Each number is 500 + 25 x the weight over its row's rms, rounded and kept within 0 to 999. Layers, rows and columns count from 0. Numbers have three digits each. The size before them is the row's rms in percent of the matrix's.

# layer 5 MLP down, 576x2304, rms 0.0347, rows 0-410, columns 640-671
093:490511510483495547446491482476471493468519499463502472474536486527500531479491484522550491491558
102:527552524513473495510471474500489503468511476531538512516483510492502505493464475524531488532538
097:491466501464506541484451479495490419498481431494485456519498505469514504437466470492487528511499
101:488512500507493476482560493486522534486474493533535534503550471483549514484472562478468483527494
099:495530469518450473515512502513479456480472526536537531509473460509502473528548473517497498497484
099:475505468486506463525492506515480496497547509525497542505534536478540517479502525462483497485484
099:488494496530501484437476481513499545500506504513529534509518488463516439495527507480495531506508
102:516537529544481504509485492489510551457532488502460549484471513498490499535555533487525481518480
100:516514494511565488476508523442507511491463489497467503498479541489472467482504523489500477484491
100:515491501538516524517513541472506513486485504495494477492479481555501474482497455484493479491526
099:484510477453531516485506538518525483559496506518504503531484496537495539545509542537507494526481
099:537513539542543497494502535504507530471523477523510497494535509514521518447470462480464486471481
098:503508527543459527518511513532477507517442482552495525558474518539496462497579523479509468515490
100:508536540505471479506437494553518511537456509520506517544519491469496522498473475523523459509464
101:494504511479492470509548491504457487521491480529468515483507510523523489491502497495483427483486
099:510483513466456509505507518516473483503494481509488515489520506491511530463556510453476480452536
101:549482520505573497519534522505503516480501499511506499499499554481489534480503519510484548499450
102:480507481439496520488497428479428546512502530480561500486489556497484506442501498485491515473485
098:478485497520495491462524570485478509486508512467503507500514458528519512510453520500501503509492
099:524493473504557512514487474520508499524516481460550481499462481499527529490510509468484470499512
103:480477490489489525545467491523497548474526517521465474490498517455483509474522487482507463482488
104:424524469493479576518478525482524484499509479490474526475481521498522523482492479531516481524510
101:505465473538545489526507492528530482527541511484432503538506472513490505557516478500513497540479
102:512521475504522515464450473504513445534481478479475438506470491480528474466515540501513494495533
097:522513479491542487530531472517513499504512504516519530496538497473491503484491510525464446558537
099:524535510488547492460537520485513511475527482481544503451479465449498494492500467465501513514441
103:481491493550515486476449492481478455454525482514463495467487526509507521496485485485482528502506
101:505490496502506532463507489471463473527508518499490484487499523481518501502463511505514497480489
100:473499474467464464516473460547498484481530540527527470495535518486484541528519478546542492528544
103:487521509476487513492508512479476504485492464483509458468482491528463464490515516510522483476514
098:504529529472530472495503525493480531447499525539534485555509520471493522484467494538515464477483
100:511495504535542443513435551484450464473478503486496500505455464481471522476468512493492484504533
102:473504489485535516474529485504474515497509506498473508475523514479474466479512496498495464458539
095:510523474452507489480467514505549556458494502536508429477541478512509470491448461488487513514486
098:523531528526461511555482503474503459467457504458476468513504497495503532519502510474522491481489
098:494491473489545436497462488489481508468509494506526493498467478471446501552542487463479460500521
098:486525469538509477506467460552495528532525529504484520505501515495506443497463519515520510502485
102:494482520492467476500542454471511490507477507533487504484504519486518466522470497451471493463520
103:506438477519487513524506486489511489519497525451511520471493512504487516508458515494525488505491
101:492496497528468491468522498491546509507488501545512504499484525526488523462500492504540471458490
102:526557472473456542497525467455553533555468495511510507501478530527507523477507477490464520483551
096:485462513448464513448475548504474507485508512529504457517478484517501493513479496478474491510473
101:499488521477514515466486476442474524460482540461538526514543521498462491526506529499543527457514
096:485485475524522506476521484473520499439501530531535507437493517528523501457548530508517505454522
099:519498526488564520499493517477476491489545501491524495473526471492520510507513492496511481465512
107:563514525536497522521525467490486506487496487512506469517515460539477475496534491506511465491494
100:508469554482483511564480533487486478456500538494531483489522535495519494502488501470483475523481
099:515511464501449481475502514499462492521479500490488526480465527501495488536497481470499464480506
101:530496492488480450496480526485475454524518491490544516499503487515501488522457513474512444491491
094:552487524554518485526480505468498442489477514483516455513507490485529489520507537466477460480531
099:485460530478511529540546492541484482502530496536480525499506460504510496462495449470480502533507
096:525514525493503504546549524466508498492516477499520507503524458518503515526469498480530523459516
101:477496533520515472450490521506490474491467471493490499504507481526518473498497516512478465553536
102:508485440491471485488482479528475509474503470496503486530502504504510460506493534529480482479500
099:470446500532485501514554447519470518493501485494476492529538511520453470512472537452507516480499
097:529508535511469505495528558499507476530499501498547501470510481560541471501519559493518515529467
102:504539533506521472469505450507506512495467519528505522519480482540513465511506520535483500476502
099:499484477482510489458500528489492495525471521457506509478529499521528526501532560497520460521433
099:499489530492493530481498503531481545489551484490479501488454477487488487518475478485531535470470
098:497474502540525483491488504483516473526497562538491471531527508515508458488497504479553540547514
099:502461487475545526479487526514477463513492512480477478520540457499496514478516490514509567496468
100:544493546470569524481479521517496483540455526470518541507505460488511513514517493518505459560481
103:518494513505517516510529534516544482486467495489497512479492487522542511499491491517520452478514
105:516502485484545482498506467479507487474474468512465497486492502480485536496493518483547468486494
102:502518529528486483467537536516510488489505483472522496502493525501499493424502513500519515525542
109:513497491510522529519500484508496545517501495527512513507506497525496484492500513495460476481504
103:520502505505479476472533462478492519490520487444491483530504500524495518463534516507479501495540
100:494524532489486531496498530517442534475506499493489516546501479500509530482487477479475490500533
105:472469540467525521506453521495503495510481504496488516532540525509486504473511491434509477512494
103:512474472509528513501489463500520505446500462499498471496459539514491500498501501473501532516478
101:493480471513480550505503494547510509493484494463496490489499499489478532499490454494514537462546
101:523515483510516458494475503490480488478485460502528468532442503465500461484475501525550506458425
096:497490434501517492484509484541473536483492506476485491480477501499505444510424500531517536501459
096:508498468524494486529491524470511517503531512484513464532498479489545501543479474513476514518546
096:458495486528530456542436481497523496550518489521518463494483539497490503536485505534512505502518
102:500487438487536459526495497478488498496507492507504492467515505475457486518476501495526476484524
100:541504555481499474523518479482484476543483515466515494523487515517466499442501483510480517514504
101:488482506490445514489470507522454550502514479475450492472500468454501501438483484505469490483490
100:470511509526503555474523521529485465528487500509533541550486508495474505472503521456527487502515
098:510470473503499494492504500507513498506532495485488489500536509497495516562452528505503522518487
096:498490510499489514483512521468461485530479505482500506493509545531517469484503492528532489502490
100:485520536477471521506508482507485517485506513480472484526553527492476443529483484533490518517538
098:490493475527493458556518469552512537489495505453486522494518499480468454520535516535514530535499
102:487493526488516516516465512497464493531522511509495501529480488488489491509499490523527442554512
102:500504519504480505528472499498517483481507459495519474529525451469482496537506458494504509496487
101:530515460531425519541503495484495513480515484520525455482506465508502487462512459511514496537535
099:503498492488477481493496465475520491512489501498518498540507518476461544465531518496476458519522
099:495527533485476547509519475504464513446486536469509473514515490504537515530464462522522474533472
102:545490504474530475507530481489510532503524487499500489483517477550445491540484521507524486488540
100:499512513500498523481491486481469498513476543505540485504532487528510480491475453507477532505541
099:483515505472532479572470511486494490551460510485542501497476466535456516502553471515487485501483
098:483509533512513495491496478480476484534485461541477488527504500448486495499495488524518482485489
094:508512487439487514505549505481495491488461439496515495494494505523498517523520466517480507487535
104:495516513539555488478562485505501474514497514485498477505502490515498527526547495513507519482493
104:483529476553504535503517508492496494534516530512495514504515499500513521493520525467491505514477
104:516443525536489476497506491493534478515521518508467550479534493475533536492523533520481478459505
101:509529520517534499517504433482530487562503501514524516518530486464468438472498479484489516516551
100:506485482502515483506458557532489531477524502556477484512499487481532434495563503473449502494499
098:499494532496508492476569512498500469519507518460531487524513507484471473522521496525536513489505
098:522497492547484493480476490486518489503464508490517513508494482522489492517501517528471496516476
099:534468505483496484454451464492471499498500502512520505499488516436505451496492518457480509517497
099:490525502465512498480511530511501561472507500536504513483514525468497515522458496468472495536508
099:491544468468446503487496481513509566474492488481540457468530502520507546478500526488490466532514
098:497532516588517521509540502515491484526532496504468521513455493468466477496494512499525486502489
099:480499471517510473541470491592485486467504503455504538487462528512541496449521471530510493434506
098:540497486486533523563506543510516484515548523528489450506509489509489489531544487468485518506536
103:475484530523510440506506511502513527474492493491512494497520493492542500487502492555476491502469
098:498555493471511514500516528496509514526485512483501508472523534504497491541531446543504492484502
100:534518504508469503514490526467512478505513445486486505502474489514471471507526501503521520532498
104:485475500498517541541522517447481477454477501500506502489513499523482516473495503502531537514478
100:497497510463495534525483458483532521490493478510544544477500488507506519498503523474502469457554
098:547569532519551491480551491510476507490511489507479494489485498518477530518522488504566530539478
099:538487495508486512466517508488555480504520488488487490514551549455510516498489499463492469527481
100:497473483485470482527489478530488500509533445494493491531467503521471477504517484530485502440502
102:486503508490512513521487565453506506514462514489522517485519517478519471510513513481463473510502
101:483513488510538530472479489488524473457476491515493503496513471460501482516504528487520481507513
102:524519486512509497520495500489500470518518465479510543485532477453504496490466431548485480505517
096:525519489490525532558521472472559475472556503523507508491551493474482508476465515503484497499509
099:474519484515508496483479504542527505488531500514482493499511479564526493494531512556515490512547
102:536467521504492496498498511490519510498541501512547500480494499504499507514506487486508514503537
102:463505544510519523501511523470532524494495537498527510507483470533534520448510474520485478491543
097:495503503513514501467508480470514502496498504511537477481458469520473508501512522513492489489555
101:520532558498490520501541488541499521491461476499502449473483475488516517490484507470480531508443
099:511476478482479512494484512503499507496527478521477483491508519508488473499512494491498487513438
106:520488524505494518470526474519491497488499529495507510481500519499491494506498506474466501502510
099:503454492495479459464512460485503457510491516479481481478461512473456487523523500455519499465475
101:520513477451502410541486490519471497502466524498494545563510514547502514452496541507491479467453
100:484490545461465528507502489504486492466483480511483540490504449496519500505518558518494508537533
100:487502500500500495520529519576555479527477516494582528486464513494505539496498523488504463449509
100:506541504509512508485481496507509505472490530470488527486492527529460499495495521485535509508506
098:465496456500510513496517544503505512465466512471528478542556490522496492520450516478514503487492
104:505543503518483478501464515500526505519494475500505546520527480524490519489540523471457463495510
100:459529447507486479482493459506471520541454488555493457512495474478546508501474496482483498521509
101:489507470484549507502532511512494485486512476488499532489490552553470486532473493511492503501463
103:508525456478491476477545479508467521504497478510520484484510482483506516495512533518523451495501
100:528495530498526490472503478495529488519507482480528476493490496476495473466492545505462534446547
100:484461521510509475497486515510510484547513457476488542491480498507477521514512462467461505544496
097:525508512500517505517469515534526502507479527464485497456504497484514449472480496489522460495502
099:479521462482505534487498500524533527509490522523500497521509473518508521505517483519515522487474
099:552477507518486503513501501496505509522513499524469517527492520499463509442512453539473521478490
099:477483510494520479537492492516535483496493509506534499487505425504496585496535462519498489493531
100:473523503525507538504508511493508529481539496505514506468488500493526507473499528541548512491471
103:474506498522469512469526519533534530486502501524519512497484503516494461491516489487517493485505
096:520464520469514496530471456502493532511518544427482523473501462496503490499518564457503502441489
101:509506488520528538491490498450483489528507474490512523492543489515473523455456438505516468467490
096:502535528485467489478525495498523497473436537485473489536508511497545494462515510447446477505528
101:504506508490472507494500495510498539520521480477471490516456477478522498531488428512492505511470
102:489500498526526527510473484503482492532507515500535520520489505510512499528497526517510493487492
096:506517526546536471474562469534508509510515479463480536506523465511506522528498465470504527483535
101:494547475464508518485494524507508494510501520503488459505519453499496520485487548481484530519507
108:496480503476520487490524514493541513484473481477540517497531511520448481503467506548508489469516
101:472479499493502491493524473502474521484509483516446532476478540496475511502539445492515526518509
099:517454523493535501493501489499491468483436516491515464557502535482520541482489492551476498492503
107:490527532497492507565518490481495462514506509541466467483502533513527563505492483510521488500545
107:522545490498507495499496505533531537483519542489472450469512488506526497486518505505484472485509
098:479558546476497485507501478461498483507534496485487515516517517500515453501512496509491468477508
101:492484524519516483459510519490506471463477480495475487508498479521476523478522530528438516482461
094:482478501494500490548515477474481464534514507507480503488539519512515472498489510458499490503509
104:471486494505528533538456529475482489494445482480527479520476465475492485477523496515510536515505
101:437514490508492457481484475495483495536506443512508492526506482517473512490527507515499518474541
101:536527509483545483550476493527493506488488524493495503520495477502490530478529463495499466551495
101:490493518470497490498476487522491497546492490541510418466499458482495494450508449493474469530536
099:501484492523493510464480472507504515506494497505504499514483485518479484475496465498511508472511
099:492504534522517460506522512555508510485491485548472515483499505502473493496477501502490497497502
099:457477481516540488475483495505495477503539494480574499506486541506472473514478543470511488485526
097:516494499516495513448527477533498519507507491510473476506483501452487468494471500487503481471497
101:489558519516474500472513477499492505460504477502492510517498501519529501512491519474503503515478
098:490518524505461496488518526559521484478503486447469526525503495500506477476513491541467488489507
098:493520545508542493506502499488522516480518480491469541526499508490515487513493477463475501488477
100:505468503519462512480457524528476480547453486525461463464479453522552433499523484463452458476459
099:482475550542484497494485483514506524500501521502515524485528511481542534515512484509465520500461
101:507489514535481501547513511511513501507503520485495531531520498493541512507512467463466520440561
102:528503489515479483519500515528500491473430463472499525488508494487518511526550538519467470497508
101:466501499501529518540499541514546478505520457475474500528528539533462478511483491490525458474526
103:488499528523501547515545487537489523517518520497487518527478475494506485518523505525543480503502
103:503478545493470471520529465507456476496475504490467549519542506474534434490539530506494466519479
098:489459487536487517484504487535529546452483483493515500460522451480452513525528467509500483491458
104:468489510519509504508502484465487512471512472520527503542528514482472527479478515480512499482488
103:486542519479515492505524439492508515546494490514490457507480499479494489512544491552504504487474
097:488500520495503544519533523501463493487496491527479539525504519559506451461512495504519553498548
102:481489490568479490471501527469512511460542532504502524455503509453484501490506490533484504539535
096:480487474520514494510523490479508497478511509490493470512495480519517455537549484545520496493524
106:461495514504465478488437461502470489509466507480552492480507509544474490532504521515539505468551
101:524501476473503519519482496469510530510515571496521501501508509545512490476449455509521477559471
101:518524429478526535459520560507473493514541473493473511482486499492484469528529534464481503484515
099:545486503476501466530450464528530471496540507510519488492496488516441484478438490515483490524481
101:479446540530494522454497518487489486522502493506479469539527458485516509555538503499471494481488
103:516477496494497491530472518481489523480473511534490480554512505522492479501503500497508520445525
105:499506482512456505489484512504497425503533512498501502447503492496465467515445488492521456500493
097:514544478471525483505493491490487515499494508500500518501512502476511447454538466473486517559469
099:504515504477523521505556488520505494505536475529526494484464504490478509514554464510485476541481
099:509480526470468480525487535539474507475522493488489522475469498540508510513539522531518467528515
099:490508470465543534495471456468511488480527508540508488476450506531505484511526522508550459490489
097:552498525472519510518490472486513510464484488467498509522449502524510467497471472507461526479530
098:467517487501481529459473534525510554503546482487517483477521481502526500469547500502486542496520
097:479476458510491497495486487483464492499456509516461487483506491511506530494463527498476540518515
104:530478524475514549477526532480502509481502508474538505537473462517459511498476487501484520486450
099:462509502506519468496567568482524494515493462504520415515542467508477525490499486479529519510513
098:437506521501490525436502503468522477466458509525511540515537483481446486496503475439461479469510
100:467470533518519497529489453526527447498559504521506458496507476503499509520558478475480564488519
098:477495477445508533496484536488494490498439502509503505559517508457484511470481503495463517468541
097:525553503562531528493436509492492524488490487476496524516497479483464506485490496499521498502516
102:544472556462491503524471548512411466531502490494468519508474485461548479518478478510502460518538
098:496478508543505438547483476510470503527451495489463477492510489521487507508518483484500517477487
104:496515527483527484486478494549511506490516461504531510470537546545505473503490502531516513485553
099:482463514499542510479482463541508514488480493544543478536490476527520527492500483501474491433480
099:461505505483523514450544528482489531464493500465479473554481470465471483517511510504533512507527
098:471471494474497499485493454477513507540475513515505488479530471497495541503504489538515510530507
094:509496498451482551486519428510504488490535476489501507513548519490526492467516537459509499484488
098:540509509526520463493541473477502511485513496503482505490519453532467485469488507522494516511532
099:487481509461539457454460549477505514480524530494473511509504451519540507504447476524491496491481
100:496514459497514497506520503451511524485538508516507520516507517505521487519481499518513509470502
100:480450509452527444483485450498526481518504490480510503463487515518505501465505525432481473493509
101:545492503513474514481449492477511516487512516569491488499487442484500471494508490490487519481500
100:509486451510532474473554478515494480498526475522543540539462481519512486497518499499448515487555
100:498490471482484505504479541456508488513504499497514495516516487476493512501526551540488546502505
098:498456493446499500557512524541456491528512543497515516539459543508515520509478507448478493516464
097:524499517504507539508524517500498476486497516498525521467461475482536462447462486542517511463537
099:494546499499487479522502511469515525478467511481477497529529461518515493499524484473491501441456
100:484528527482544492511505510517519509504514492519482477506513490465496508519507515513484510487487
103:504484554488524521455495507475525546500493520534489477503508481495544452499518514514475532485468
100:500476547500486573540498507483534484492462470536526509512487514501422488497507491527502482479490
099:502489529500462480511469488487481486459522485518558560489482528476488506502472524470523501476460
102:468513464480508532478496456491504507509496516543512574481499470498489537520492484504526535516508
094:479503496487514459541507462482533518486481524485509488512495486459462532492477532502466507479512
096:468467489505504514521479500458460482493513512529461511499481489490445546497473519503490490526447
098:483479510490538533539470535456483520532499489516498513534488536501496479501484509472482526482529
099:478493511536495471505500529478551515495484482504494498513475512497540498504555527523513509518456
098:527519461484469499495520479523501481535473495488486518514477429485454487499528509437491508494489
100:489490406531475530528503498509533497536491518501465513469487488491502509499502578524528505504493
100:482512496487506528466466508510516488475483475528463440522540472527511478511475511501475500478509
101:541511535501499537472482467505483503477528504490472530528467439481460528518490501499460541507451
102:496507502469439508540480495496492481482476519487481513475512507490480473519523555463547459534514
106:467480474476453515503475510541501497505503504518535534467503518526463548495509483526502490469486
100:500500506496516474506522531473468506525521540474503478564512445514478483534487470541465463487492
101:498516498525510520507507471513479506520536531493482484505533464504513478452472484493465518510539
102:470501509491487493490509484516516496524498513504509458564448496504481481485525508483472461549493
102:487495484471464476482488491497547475503517532528505525499489469499486484506463466550503522488503
101:524532490488500445506493493501520500528494523515477478465515530446529459530512510476506492505480
100:520538491482502507526485491514578482504542452522455572459493490508532497508506508509523486499466
100:514494509499473503528495503459454497521513537560496502492506467487488493472525458494496493447535
099:481546493498485517475519504514454484480490461533510529452506522559489477455518509491516504511512
097:505492515505442504505511512486474489490500489487468496504536507518488492520473501512493531498488
100:458489502476527486498540498510483537512480506533465466425541475481447499543494523534528526506463
102:562465500481537444467462537516487478522493497465488474514496484524553515513501493499491491490486
103:556495500531501506491519514482411514516515517481455480467522454481526443447494496487502503502501
100:469521518479482497512530450502478488498511484495479498479504522539546511470508469446509508475468
102:506447523533515534498465466455525471495483517492514515512489482508476519502498527536475500475504
102:515508515480479502488455465502494542503526524524481490445526517508502533468525468482460492551488
098:513473511528505494527472528508477509497497492500526513468465531500506468477491479549501522480484
098:453506497526479516538526480532448480483510480488425490516502501469506515492541490483530488512491
102:501483496518515451537508478475465498506518521506427512529527523510469467518495526511508461513468
098:487496520511457497463542522474515540496481473488481503494532459534481451483509509484501491517500
098:506487450517489562526550485426491565516505503523515496531454483496493506570476477501526495492503
101:499515493510496511496522504551524469489487502480492503542468470492510478492532560492470475508467
096:530503544491499488509500493518490496497457503494515503549519510491524506489519461524451488492478
099:522503476489500509551501509496512491488495539513490495534534479512452511521459521488510501480524
101:513498553488476512457476511501437458518517480515469471503469512462511455490502500519497510484474
103:473558539505530538484470525500505481509470462487495512480521537492493474525497527488500495506547
102:529470513554478516498489519484514507489528506477491511503470518516466491544517512491502534498499
096:494494497505494545511493511510543527468514509507494521546528509543513477505519497494548499495486
103:485517474545469523496510484520497489488521444566527469522503506498495513482532469470464551510449
099:453481496539476472511441506479465480504571549520477495530516476465451517504528502475498484480511
103:552515507534495470490481534546466523488530519490488524522520495482485521494513497526483485501492
103:464531506506519503481484492486530512517449486472545524504500487467477453465488474489457492544500
098:470519475514479484527486506499504472453529498541501510526503512529546557465548475477499479533490
097:501484508482508488494479492524512469522525468500506471495510473522542494549562466515486525586503
102:509480556510493489493457469507477512498513448489492532537497482503524430502529523476477527487493
101:493508496513475511514478488466501483510458479506502496531498550517450522472491489502475507482524
099:480496497479485539484522502520507562520464478498480559470495473512541509480493505528493538487474
102:491484466514488513461535514492506483507493544488479535507506517496492479456520499481474503547505
096:537557481521505519488493528491507474515481472467477536441479496490510512437523517530488485453484
101:488423453588569493488474492488467523497538510492510494484499524493470407526522493506493551506505
100:472524542515500480522540541455540493505538549482480500487486504536480517535550504485478561530533
103:477507463541465485503511539480511498534452443528525466507482536510484503515514481518502517489503
104:500475510517479543494510513464487491488492498493486486533498501489527520437548458499448544491476
100:488469470519468491506528530510493514512501507513525514478513511527508476508514445476470498502517
102:493484476510517477477475499514491517442495519486498500501502515522497504475484488541540465500511
106:497532497463520473510486519504493513534516474479523472508483501507484481446507497501508528499501
103:472493505503510457536490517497529455466443498510523474486529464547507540459513504488533500484487
099:456491475496513498537527489519491441487516522552531484494555481511535470481513490467459538524449
096:481477488494457500472496516503480496494483477459480474492475513498503489487536556503488492517506
100:519479505516510503465465484523489484466514506462497509518479470480471487489527520482523535515514
105:492490487542495462508544509486510459467458486477513469517471481556505460491515505495473517554514
102:511539533509480500495484488472484476528494501507515531525484526478467488479499533494487496516517
099:519483531509531512518550446524466494531522474499511491487536479479518556484490560492448453527459
104:534527490500495489488496488504522525503468488489469470509476484502490453491516451474473512489522
100:532519498502540488520507508482517482539533524478494515468489511503509491502486506488514515507530
098:513496536512489534498500495510475502438519504515484474492495512513559528536505539458503520513510
096:527484462484485486512463454521471536518509477496497503510530513521519544483454474518490528527495
099:470481514473509504527470482494526506485515520517504486471530506503469470497483524508503510500488
098:528513506541445524499491451495484468535478466463507481525504554456527514486477446488487507517480
099:493498486482492505494519498499481488506480499514545516471484472484477474506511505508506462487481
101:467435492488534513544512493520492496508461504470462465474462508457525538521459521521485450490546
103:491507465519481469522477492508488512498457543484434483450453457506517500518486519537515480516470
094:486486544480441502517492476533489461513495491511493486512503519477507483514505512464495523484481
101:486544510489433542496493484488513532483523480452486539476478489511491522507526526460519499485483
097:506509469525501472483492495518465485505519484538514464516510445506461482503501458471525529456528
102:501506470491517443479514508477490492520474481527536514506487477471512492510508499528457509542476
097:491480531520518541544511540496514543543526533452519494533479460536467537517490460528496449493535
102:487504459520520470511463465534520521430476531514494543519514510543500485489517470480464497524472
103:507473469513496522514503446559493481453500524443507477538473489483537487493518512495489510489457
099:420490546466510479511476508518533533501504486500490518480529465494460483495496494554529496513526
098:492501500509538514513476506487508453490512469516476527527494481499494536527515500465481482544538
096:502518535582519497488509464495485512488505493517481458507517492548477507526486465491464453544486
105:487483459479503514483488497506470449512484494511509494525477489468511502455468510513536492512482
103:499492508481485521493496506529528487495500504504473515501502498464539503503539520457485493523498
098:490492518489518505533485488520469493484482480472481508487504507473449484523476472524459481491513
098:496447549463477500542531499490538510512460554499501451520498467500489492536532477499499504502489
104:461529503515506512458486482509534495491490476451500493502528514553464481500486467500484511510498
099:474486487565499504508541439509514591487521484525498508516520478510550542516517496478489501501451
100:485518477506479480444522478525505490518460537483497479500514481501506537519529524546451483480496
100:486530519503483507523469527467517505488482492547496496490494468503532438541490470481502473544520
098:502534507526525528510544461499561487480546496469509538524497486547513468496502464472470494505557
100:477511465529513513496501524460512460500506443504474455500525510483497541437518538453522483498472
099:504457489478555505493505490459551470505491491544478520491492502500487462514496487490455477501521
102:508508457512490499468412549513470485490518520549503495495457497491535488485451468538452504539492
098:521492459512514555516549490473479466501485497470485446514513479497478484525528538479497536528531
104:490530488571506500532449532521557459530502515518528499523512535492493479530498495509519478485508
102:564497525466485489473501499482496476513501502492476468542499499482508475511488496507470515465475
098:475478486451508446505503535476459474512503464522439520475493502526475483469525479467543483539511
098:509515496480505547506446555523518489478538492499508479435508532482520525510491508461477491537497
101:445467517476504484539481485489502515512499521513530513472484506475452539518529502449470502504539
099:469544507489499493492541501497531495456516496538495521527506488473466519495504554507533539482540
099:509521486495496519483516500492525467518534516483488515431515496504504509520502471553492509517487
103:506500512498496501478498545517528489522498519465495541521526533520481498519512537469458515510523
103:502486474494505554516460459522497516474490486480516483514490486455510502467543471463476482512516
098:494459509562502472472552539540497519508457450490498502537496496508512466488509508510500492457501
105:509509526448494521519471494507465441570484518507531499558493514551509501506490506497470491461473
100:511483492525480479470516489509488501501512502521451485500511469492480544525542546508494543496487
101:467500519521552509511499532538462480530481520468480490516509487525514554462500528477568470498489
101:497522479498522503498508483507470472435499473453492510491549478494511511518505510529514486476511
102:524488473469510461506461474536499490489505487521498483518509452528503550490498471464495528458527
099:455496497466520493503519536462487513541508541479492491496499482499494569523493553545511495500464
102:545554515505513544567562518498491536463490461508477455526520506515499489549481552499521563492488
101:536443474500495513492526527517475517498475523518517503530510476501500484485512559471479517481515
101:501494498460493486470513470520519478495483505470489507497539506500485523534483492480522513482511
099:514504491496505544483485520482497513519474519517484501496472509557466486515520493490472544535522
097:542455494500470527507461500493466473493537486500515463462520514495503471513500508557476497526508
099:529525481487506487486522503513555480546519470556507534509526484476506449489475545468492495492481
099:517457465494522452481502515498519521541504503458510512491508498545500515514567512544483491517504
097:473493520521466490530497488509519534511507522497463532524473533457494511512463550499509539469551
098:511495483510514530504550549495476515458543542542495455461536500482483481511480514497510529505503
096:495490527529540465448491502482495508464517518428484497520530488496518531484481484520493497512489
097:485493488460472504553472539495472500541488527441514520498487518511446460479497509495487502493450
096:516454480492477416542508457482495498497522502469482475486481471503482476494540533541473462470517
098:479500440531491488514524516523486482509511491517533523478476476438511493575516517508485512475490
101:523485490529530470484528472502474479509494519543472523477488467484532478493498480465492486506504
100:518532538481509501520464551475479490563484519537527560537480493493491504503534514501484522492506
100:457486509500482448535501509495473530474504454509472501537477515517503456486501523492464497474488
100:470526480506492530530459526554471526480486486530536524525528550504489498477492496484518495501490
099:515521445506519485565504428482529514495538462493423541510444529496505487492525523456498503510472
097:504532537471504494503448504540467473515526498506483512531475473460468541541483500516506472510499
102:477525476482499499526491489504475491540471460496508489524484466517503452482532542500493481555468
107:475499492512520539501508491524519483516476512510524497482492533494488479493519483460488528517549
099:455497471526500476515513517482482491480496496527499466513535505463485500492491511521508527489471
100:526514475440513511493502453544465503533463537512538525503521487462568495525530509458490481481548
096:506497493502522509481496554456487481514515516480447516517481496472479489471475514499471515474480
099:530505465470535494453519541512522481488501491502500481510470518484534508540552487454492536507508
102:426463522493551444480464524501490521471482488482499491498490467506481482545571512486509500495536
101:531497461447489480501518494531498472514509454553514519535544487482489517474473478456498528469516
100:501486514518505535542487500447479496528491474458498540487511509483510510524482537534495480519485
100:495493547494541514518489514508464508456468526452487519499501446534507488494549495516510535511488
099:487464498525477478486444515471452479542443511533533495514471520495491475523514526481550489490448
098:490515549541482529528550494490469477510482441495506510537408568467545489509513511517533498458517
100:497511494505502509491523521485503524497511477465500509496516496440487490528519494497531505501549
099:512502473507527455471515495547559514532481462463496496453525534513527520498494513493507511508485
100:474544499497482485483461499497432461514494509517546533502528506510458504508494434513490520504519
099:511500505516499533501474506497530499474493515430493434546492509509486502530486502478494497502493
098:540478512511518524490505553455459521492520502481507505557505492497490484509528530487512508512478
099:481506549494455486491488505533464488503503487469509481501569494538508524474555503452486470487476
101:460498482505524486523489485528549524479493496483509493488465547500481539523522514492491487495530
099:495474486506489466481480552510461514502502516465477461545514487465524482498513488504526527487462
104:519514537481459476472451491482521474525473515483513468527480476518501521558515551515532507468491
100:497582515516504497487437509471554502498498522515500501485502451540501488519499528483444444527525
105:511521479471538478508465512516482490504502502474449500501501501504488496484536436504524510505507
104:555492504470545534507554511511478510507457516476534488503450466492501504519521461518509515456515
103:524495519507526531464490478495528501509474523485538543515550564543491481505497550538522514480473
097:517489476470457500531517528476493495544535494486454476511485513509476463536480545532460495514508
101:499532515499475505502523518517480495535520503489526481507524512493474513593504510535502470510458
099:504491496516495479496544509532509515470507509461502509542465498493507525497494519445511500507509
100:493501525504515499472494510484500492525502517545506529498526504498525513497504493529535491477512
096:492519501464465524449499508473516524486512492476485485522476505478452469479474535487512497500510
095:515519511499485512476472482556494453501544527518502452500533481527511494518476527487494557497527
097:511478522515530525503544526494469523488468453499476518534483458519477464518523511467482508491484
098:497543504486513561486538518504501513480468467474497484473474509496519512467486520510495461458469
099:520482510514475493506467532538512516510494530487468468493513455465446469534507482459482466485495
103:514486477471502500527542473500435472521530461473444548486513487505481516484497466548501485489513
101:498512529517545560487516527523490549490510449516502480534529527546442510507476461493559512488486
100:482469531467525509509509494559513514481512500546461526490524514479516491500484495505516520477488
099:458493494472479474514545468469467529448543500522475486430513501517480503480497526486470480535489
103:500511516494467438521497569481530501491524514489462519504489523480496530499465571475496524507516
101:531489555467429468485497516553470485497493471491462507516488487481492525507475539503497495537517
099:483500475529530511532516470500490501496493534480494564516474521544474573516519515483453528524545
102:488475439534501505528490501478490501533507529477505517511484499500537482515523541482510485488501
101:469528487522506487524486491488472439482514466488510513501518493482520486500522509513469543526496
097:459508495502477558516453493499489537504513496478475477480508509524511486528483501515486532500466
102:454483523517512478508475545513505482443474499491513528485525483505529519468502465497510523506539
098:471483456464516527539543488497517533518502531539492479515535513479476524496517515495492499532460
097:512513493509466529503470461488492485566562535493478483481462502464513514505523528528495477497520
101:523473479488521514515500475465522505488489525468501508467477500486481480455518481491493506508548
102:475506463514507517496487517486492473513500467443530498529495541505525511527453508506502527497516
098:572480465526478488504514458472490511527478491513480518542531507500493492562515499491503491491530
097:540526517539513497542530494505511490515541486537466471502486530506514468498513505521489487500502
095:477495507463491486515473485474473513482482513492515474505534510540499517491468543509496494483472
096:476539464530545504505516495496497512481499510493495503483523516517544483533511496516499497481511
102:488502462453502507458489478524524502529516502501492496470511520494459432565480532491487515486534
100:476491509505502484480498547483497515520445507487489467490545516506513488473489491511500481441499
099:453510491512486548520545515500531523456464503452438486471478499509497523482485481476512484505532
099:448524489492495489479449526509508514508493508565486534474550460525560463458514473501537537492508
102:455514530520496545503540507521527495496557434495526533475478472540487472471494508506528480479497